Part of a small language model's weights.
Size: 12 layers, width 64, 2 heads of 32, MLP 512 tanh GELU, vocabulary 2048, 1.25M parameters.
Training: a variant of Adam for these matrices, 153M tokens.
Each number is 500 + 40 x the weight over its row's rms, rounded and kept within 0 to 999. Layers, rows and columns count from 0. Numbers have three digits each. The size before them is the row's rms in percent of the matrix's.

# down: layer 7 MLP down (transposed), 512x64, rms 0.188, rows 3-49, columns 0-63
# up: layer 7 MLP up, 512x64, rms 0.212, rows 4-49, columns 0-63
down3 070:505429481437515459488496524446497464499489450503495575557483560469433521527450515441499435464498414552445443508440467502488471446605514508496545553512484497510526510438506474483508464448480521
up4 118:488476469506513431514504497562553499502510561478527456442467546451520507574535468516468418470534527506497536517516514436454498502459497581480502419413500533591438492544498475479514445533474458
down4 143:526531467536487478495533522525516552495464478465530400516461536453528540483536532559428502529529527492511467531577452534417447523494586502530462426478501504503525457504517513479548520549605489
up5 096:485522438564452471544540476579557419481549510539498486485380476494536511495543458532525495487532488525525461497483513505460466552543480541455538483439414507519466490469508509503482450411462519
down5 086:490517515389532523477489499485494486461530505494561561485499557444449477447385561508567536555462494475512425499518424485470528493483501443522547491494530515427496475529485505521520515547565521
up6 098:508454502553498491499552490518516447439525506553528502434441542538499447521530450516402434463488490438579494506547477488406519530462460464478547453476525477447502437472478490468567527512481521
down6 101:500518508559481535493500542489520449543551535512501576421499442461467529486575447528481483547518540529493520522490531468528528610520506443430522532522489531405496525558474477525550484551492439
up7 096:509533532532517497524453504584530477524551455528505451502516491421510480518512467510487381489519560411534514516536582520451533478486453538550547494495482546530512460478483485486550409484469558
down7 099:580499502368448507543492445487490457493520515473494541570498464512509414471523559495485503509480502552471568465516549495521459566497482517446540493459502492484433479538457440465489547471538446
up8 109:527466503551473488580456584598525506521476504462468521503518518444460476540489495474488454421494522545510469546539541504446505534459450500546511497528434475502482471525506468446588503464447589
down8 113:444524451511508484572471494511609533506448528467562495489577537476464467479466560463430494532525555533518504471518553501492484480502537498456512502528474500440605508577509508480542503471418514
up9 096:471460461585479483526551537532551516495436492509529476540524401546498481510546505436551526493445515489475495517496571522527505520451458538496481425512422463538523449434544507450483418514533486
down9 100:493455569492579555431495477500452444496491499568495467486438504470521493472491445526528500565474485493484546541415496480562450488517519436527541495496460582541529566481506462471446549538441515
up10 119:471532443524441479522600514448435506531559517456489481465448496514532532566521490479476554440542511525458522472505525461468505465423473503455587478490464470583445461537451471463481491450501505
down10 139:523454520530512578567532514416536541527480512522486483547463474444546487485541503526466517428493513574574554590455544424486522496539464496462497463503489510462516591493464505524471515448479475
up11 098:539471470601498424463492550543560425566546495535483535488512439470496428489484496507498516510579497508557511524532512477464396516457450524486478490438495563541506474460494491496528436507509536
down11 090:573599566397453509497562457441470515465493508570441499500532564469502440481508488501475502536498559519497494527478545501521446470524487473474485515551480566535547503510527463525473515585540520
up12 110:485529521528496539515482520515464442484519533445445473519445481462523500485573459408542438491506545553540496515511514490444508528419502536518534494578512393441487474498436470422521489539538485
down12 142:506458477423446535563578478521543523465536608436526459423511487517490566444474480511559511491447494509468504439441488489549486484543479513504478557450529558553448482512473509505485472523478529
up13 109:471421476518499389472554497547538564438493484492522471458486461495445470507512512462496501540549513436507445496586490461494513546495489536508525497486471422546407513555458462478562527488506542
down13 105:480572538451544461525476481473552495471446502476442545507515525500483500529623543408493508506473532563568569538480476488508451485518583429467482546537499525524486486526496463523496535505542455
up14 099:408537521511465425507494519562492563441477508523539496470493429555503547511506490445545502480516585477480547490586592483458488464499502555539532523505492546480487480468484508474508457557548569
down14 085:554522495514499522505456512470515415521445537547474454476433500506509514531410515526531567539526495566501474499403491524546552439510544490478517426404467484494486467477520551572460520522497504
up15 116:459498387523519490513533535497497507457455491484576463447447518463483473420480476465506517459551508550483467541494503458481443476549488500506592512510516426536425446512432542477531482438525502
down15 108:483473486392474500497521482525509468469460515520455484555508515540532513488393588499458457490491507476490537534569459508476507505515492537478473456558551445507527517445547539427452487441472588
up16 092:516530503536542470559515508489474488557564504465562435524470511371458471483522482558473453506453546561478527510500540548459475470463430540492507466506423435489483509509482502505449419514475528
down16 086:489543508514519509448510525494477592430521483478540528457476449466502501516391487479509510490535421430482482500527470452467501482521466550522425441568496586512487449482561467533522508429480512
up17 092:546536488573433541475490440508503487454490529442565499511436492471480498476531531463490478438510490527580571522537540527559480513494456504455565478504524499484441434539533487441567460450511573
down17 092:475479494525534498490517512568446528481501459492502507530581501484525547499544483536444519561527478433521462575482523503451519359485480461463511390517536501482504507559443488460478515483457538
up18 100:428464529575459499541549522489510469471477531424486471531483469537408444521474486523461464512492499419500573497424434496455442490496498573554489512452464453467482496513487481457539508457494441
down18 087:554518574482456473464496469527550476526524504569468552491474512476580491484469459525462580558454491518490388596521497485505501507454452485530548449537514540519468554522456515499524475499474435
up19 102:457510520518439472552569476545544539523475490499522460496488470513469504542540443424550440513500553553525544546485594492486467582479446476486507449537456491446508473541491471456515396492522497
down19 118:528547563496578577534500515538472446468508509507525447500476467508507451480452456526511489452488523491487442499509511506493549420482527541547541417462440533536558501440486472553387544511485505
up20 102:472499494632475456547492516541525511448506430511518505538486479520484462511514480502498520465537464538562571504546529507471487519437526537583494526464504542534490471442510493481523415530438597
down20 098:523452465471499488490437424526612475471500546508498469484530510464506533519464485490480543453517513439479472526565450498497561470521478444446469565486452524524531469512435576495580446438480526
up21 112:534453470530449502517550473465533464509541520473491396466535501512470521476495527435522490421503532496505468510453463527471464471417473487585545480457427476519503396517475514466486450440467457
down21 110:484517484424587556505528485507519536490489529408548494527593509473455505536463536515487500419482506514461497520588500512464471480535498453501506412554507525450495590451494493494520545558479496
up22 107:459535508569480505526573499578451446506548523438495476500423466495491489496512430476538462460469489534471452548545502504418525477504430470494547471507443411477489499484456426510558481541478512
down22 128:478447549522513532497520469552505486520506450492482504516506532554538489532443468436496488488408539472410401468492559428503528450472491483427496477555430545487555529487474494513497430553515488
up23 110:508522453550527509521466501573455530499587494487495490451432491487454495485510502483442519479475484426515543518584582472512560455521431528506564485523486479527473505542390480433543470528497502
down23 115:476532590518493537399488443539556498451481517477529546502516486469546509495473531559534497515505522534519501528473471431497469587511523550529483501393470471488463536560598529499513501501555468
up24 106:479492480513469440494577490518532447385509511496500454471482541538516415490477502473508474505504518487515513498518482512508445506413527565551575487473492497500451478501453509533608461410447515
down24 116:529496508430471562515518501557516454538525538462468459493512540565558493491497549406467481534469480459457443508462411459528451488508552552480474518474537397502505551498527581510477507457502505
up25 105:460504493533514439490520530534409513449477511476465503506481536487520531437535472420502479428476495482420490565501490497479494563521394537537520484462485493487398421467510466466449521512476462
down25 110:498510476523540518514476496505507485503543502491484599531479408476489442515508510514524519477532523557570565473495538372580490536508496501479496580509532584454519462562514532557539484498474491
up26 070:526503497482463472540477460541564452583533528439510502490516563548458524424530401454460509470525496476586465503476450487525481500470456415502516541502465534471506438506451454499475464570520497
down26 078:436538480476545517485522514464462532410511476549531486494439437476562520550570575527530478507477514537429570511478503488521487495517511587507492497484544547502499597505512500487529536427549560
up27 110:497450534547383495496530538497496480456537516506556473452543493466503507458502438482468523510540529501516550489504562503511548463420484497545577446432491420481526459520507402486504451489545475
down27 121:509568509429453496537465535490540498484473539491550448465516471566503497511387532511526473557499501557500504475495521480530507506563436523530536587435488505491475504496535390525437520459538530
up28 101:471466459486495452627507504572453503440541447490588493458523431483512521531526536502458517481494507462516541509557531495455492524448462545584485489443449532554523466448476449488522484529505518
down28 109:507456551487475470517506481548453512462444476506493467496518493486521507491532441581446466485479523450463509536516519615488496464486570505476494417474501394549574522483486489470547499537557572
up29 096:485511493602494456486497484593537493471592491488467502453499496494455449524479473464522525465508480530449520538490433454535520491483422470486518492500455522595506450499480456516625483512538503
down29 101:491522471417481548503517482507496513546487498482450516562532526488529534507456541397524501571473471444500457544525506532499514430527535471497498339481490449452476466557469537502481476491498509
up30 096:488452519540436452488485521536519525393519563493580535477439475460406420491560466434464506488550538514470511502535492472514522561499499536515596463426494491493507527507523533515512485500498477
down30 102:507457579561450473470518511518534560510534516530467391527526470545521486562494411445518500569483476545496421516463469507475508476456567529530490455459511514549475502490528541540509537529572476
up31 091:498462521506556446453559509583467542436526541523545477484553424531468465488523525506525523489558583502506578489512505485482579510502481460579508451507455480560453516449456495523529470518436522
down31 075:505487433461472549487450478493506515506478539459512559564505500540504494411475632524521466431519485493529514504432504531527512517461528480470532543475477476491509493518541554582600558474475512
up32 110:506433455493539504551558505577452514492507490496515454469519513441419437489568494536471455470554496466474523505496566522461507582416470475537528477499504489453506478480457412438488523436476482
down32 124:537477498609513496536421463563469515574500490509488513563436486439508521539552483512456453508461539561525512542505541461499518518449518506505516450516419452537446464480491577483500577517487507
up33 104:484474453513562445528518555456437498440514525451583465524523541445504439478508510500468522451506527505568509528534506499529505627437510520536533469469508441501507521500447517462548433553527534
down33 096:480550491455459542459470513460523523550569443470439478464517476478488559535486490513538472514527473510474533409416498466539563472514557453528517566524524532577517515459480450493456532580507450
up34 095:470480501517477488596543559553484494527469427497503461490507513487490465509473483446540502502541535542517483546500518564512453528410428484585507520434430511507513407441474513489568535462486508
down34 098:428522516463513453524539472480550437482422537514456478528549485515459486529579554453543469411546552472503493544463509536514447440484530544506416427506491496503555564539516475506489493461498486
up35 096:481503449547455470426535560543444516515503454475493519436496505437507507534497472375496477506589506495449553557495458530461495500502457463530506478546548492547544471471445546513480440499441486
down35 088:502474493580400491496450419433510517539521471511518514483534509533464550475490394478484463481523476509522503439514561491500506544446541543517457547488506552546519552505577552468509532573513483
up36 110:513481455527443507539530572439440481531540535461519476468528473433396439490475467452485528481472512487460440524533514517444513515518494494515567537489468491547471474519398474476605494485520491
down36 121:528485462582466535558523475493448449589482478498506514559505474494531469547527567434449562557449503582482478442453504437510480497548488480475542470551529441505480519466443481531492546506455477
up37 105:509479426530469476472476472493514437458554473539530452393509444476513492550512496450568451468559476504530527492528501479488457506476480580474536468465450485598525490526503556505529434437454494
down37 099:506510508501557592459555539471528471488510459501449546396437498514559564539540538481477518521475518564512488538468488529517588507499461482538423540480511505485488534460497478597512458458464494
up38 101:443545455524455503491524562504548516459548515518550487556490506419478455439561448528622520527600518534436524529521488470469492482487500533522535530572502515503442518497498477466512478475528549
down38 089:534519471574475540465539523496438528488542502526446558534550511500526479488480479439524479608396454462488478507505553552521511530442496523483512407483486456549503496493465542459468553539446485
up39 110:434459390509523476528585541526457415515508517446551485488468483510500446489506495489481509484557464436566473492547473538499459498476499509517474485435466495506456498513421528483516461500391462
down39 100:445503543390510495553456466520524562504491510452449437476484474469518565436468514584502502496495514462469475530542509567511495468509479440466559574482535515479476501462523505559445546464570528
up40 120:416491537509530487509482550500446493527481528486503508426481542470458516527521500487509485509448536499414513482495549425433507574444487484504495452471435503539457461513414467490574468593457470
down40 116:591461538536478553442478506501489438512458566489547580535447505506552448508516532474456480511419526528435470469533542439472470537504534484486479437522532453509566511502479444457527477453478454
up41 100:408475522610553448512484516524467447471554533525573518442490448478483448541554434500463513460545507487443498508501478508411494434513503493562534506450536469535491509476476493500567504481534489
down41 085:537566592573506520531474474483507486502456525496495563604463535491515484538479519490510465513511517562487497435480524536561529497372569452486487466514523559491558492515494479494511491435479465
up42 093:538450472530421486564610471583532493504529450561559500499472468532457486502522538481528572469445524480506573495486512454463522478464439462571533487464453460527517500438463490500474513482511470
down42 080:495529467479507513493556529454494556496529531440540476580546506620473529482478461533451491454562519519486482460553510475490475481456502559475444542491580476424549516562548540479537525472541491
up43 078:482439511532452474477540488519546479526491471472565516430467505541531450549486419504425466471488508499522494576525475412522449471466484493463570492450542580541481443454487449449510523490511552
down43 072:540438500472519506510474509433507421483602476503446547528509485474456511416468532527550534497507523545467492490425492479552561560469526516531482546487420516566516595530532498479498459504488504
up44 092:526462519535503422507441546505526528449510528570514479545507474447471400550550519430484507520471605509491487551492493490419412520494459516540474479479515509435505499450473522470544462537483508
down44 092:448546519520435522522553491462472494505497494474481442428496473432491524449471514529559484494500483460517477476492511465526544493546511501463629492480386457515457514476493443568508491518455422
up45 095:549508480522516401510462505542488525519576481528509504500466530399429502483498552474479516529575528471496499496526537504448490529487480511531525461449466521521485378504517446476459445412464529
down45 095:499575461574420478436464518482489461461412465516484537502518532505482483511486552505499525520519468550435456519486538510525516433475503427499447510519507413527521589526488464507553574534476466
up46 103:436490524516554538501534492545463438467507489468527534473487479516520507466492457435552525488491535438540577494466492491425464558472487535538462512533501458551430455445414487419506548482507575
down46 113:458526542555545539485536458395434482544478468512466444475482459455546499499509487407493493530503469437428544432468506563502511486540569506490516531533447525523538469468561466449480523516465506
up47 109:559455466515523401546446545479443523463525522479526507479530546473450494561523538512505518487502504494462498474496574495470488559521526593501578476523467487603443479569443488463515500537493541
down47 102:536540528531457531407540468454414475516456476545455444503441524538458484523473562552431568518463491518443446524482520444478561476476486544494543526510422491497523523513492477497441511448538523
up48 099:517361541562556441514525485543537555507580527530481486504481532490485443478530481522493490474460517492534549496509481480480548531436485558534550419464501499412475504458468454481465478492479542
down48 108:382464491509549444510537491542479501488443463515557526505575523546529523469548554442540506554475524486557492433461462489457536498619491537466506514477523450485493495522497457524477454458471526
up49 098:470452501509558454538489548554453487483492474411514520459562552464478469470546477424506515490403488527469533530533523540489482618491497484571486450509473501460506434510501448444512486484537527
down49 106:510421508365543517467561507488418535447492502496480511486527555536544533501511487485468501478454539432498443597555487490450456444578485499469497512508562461491495477505482508536480509484501533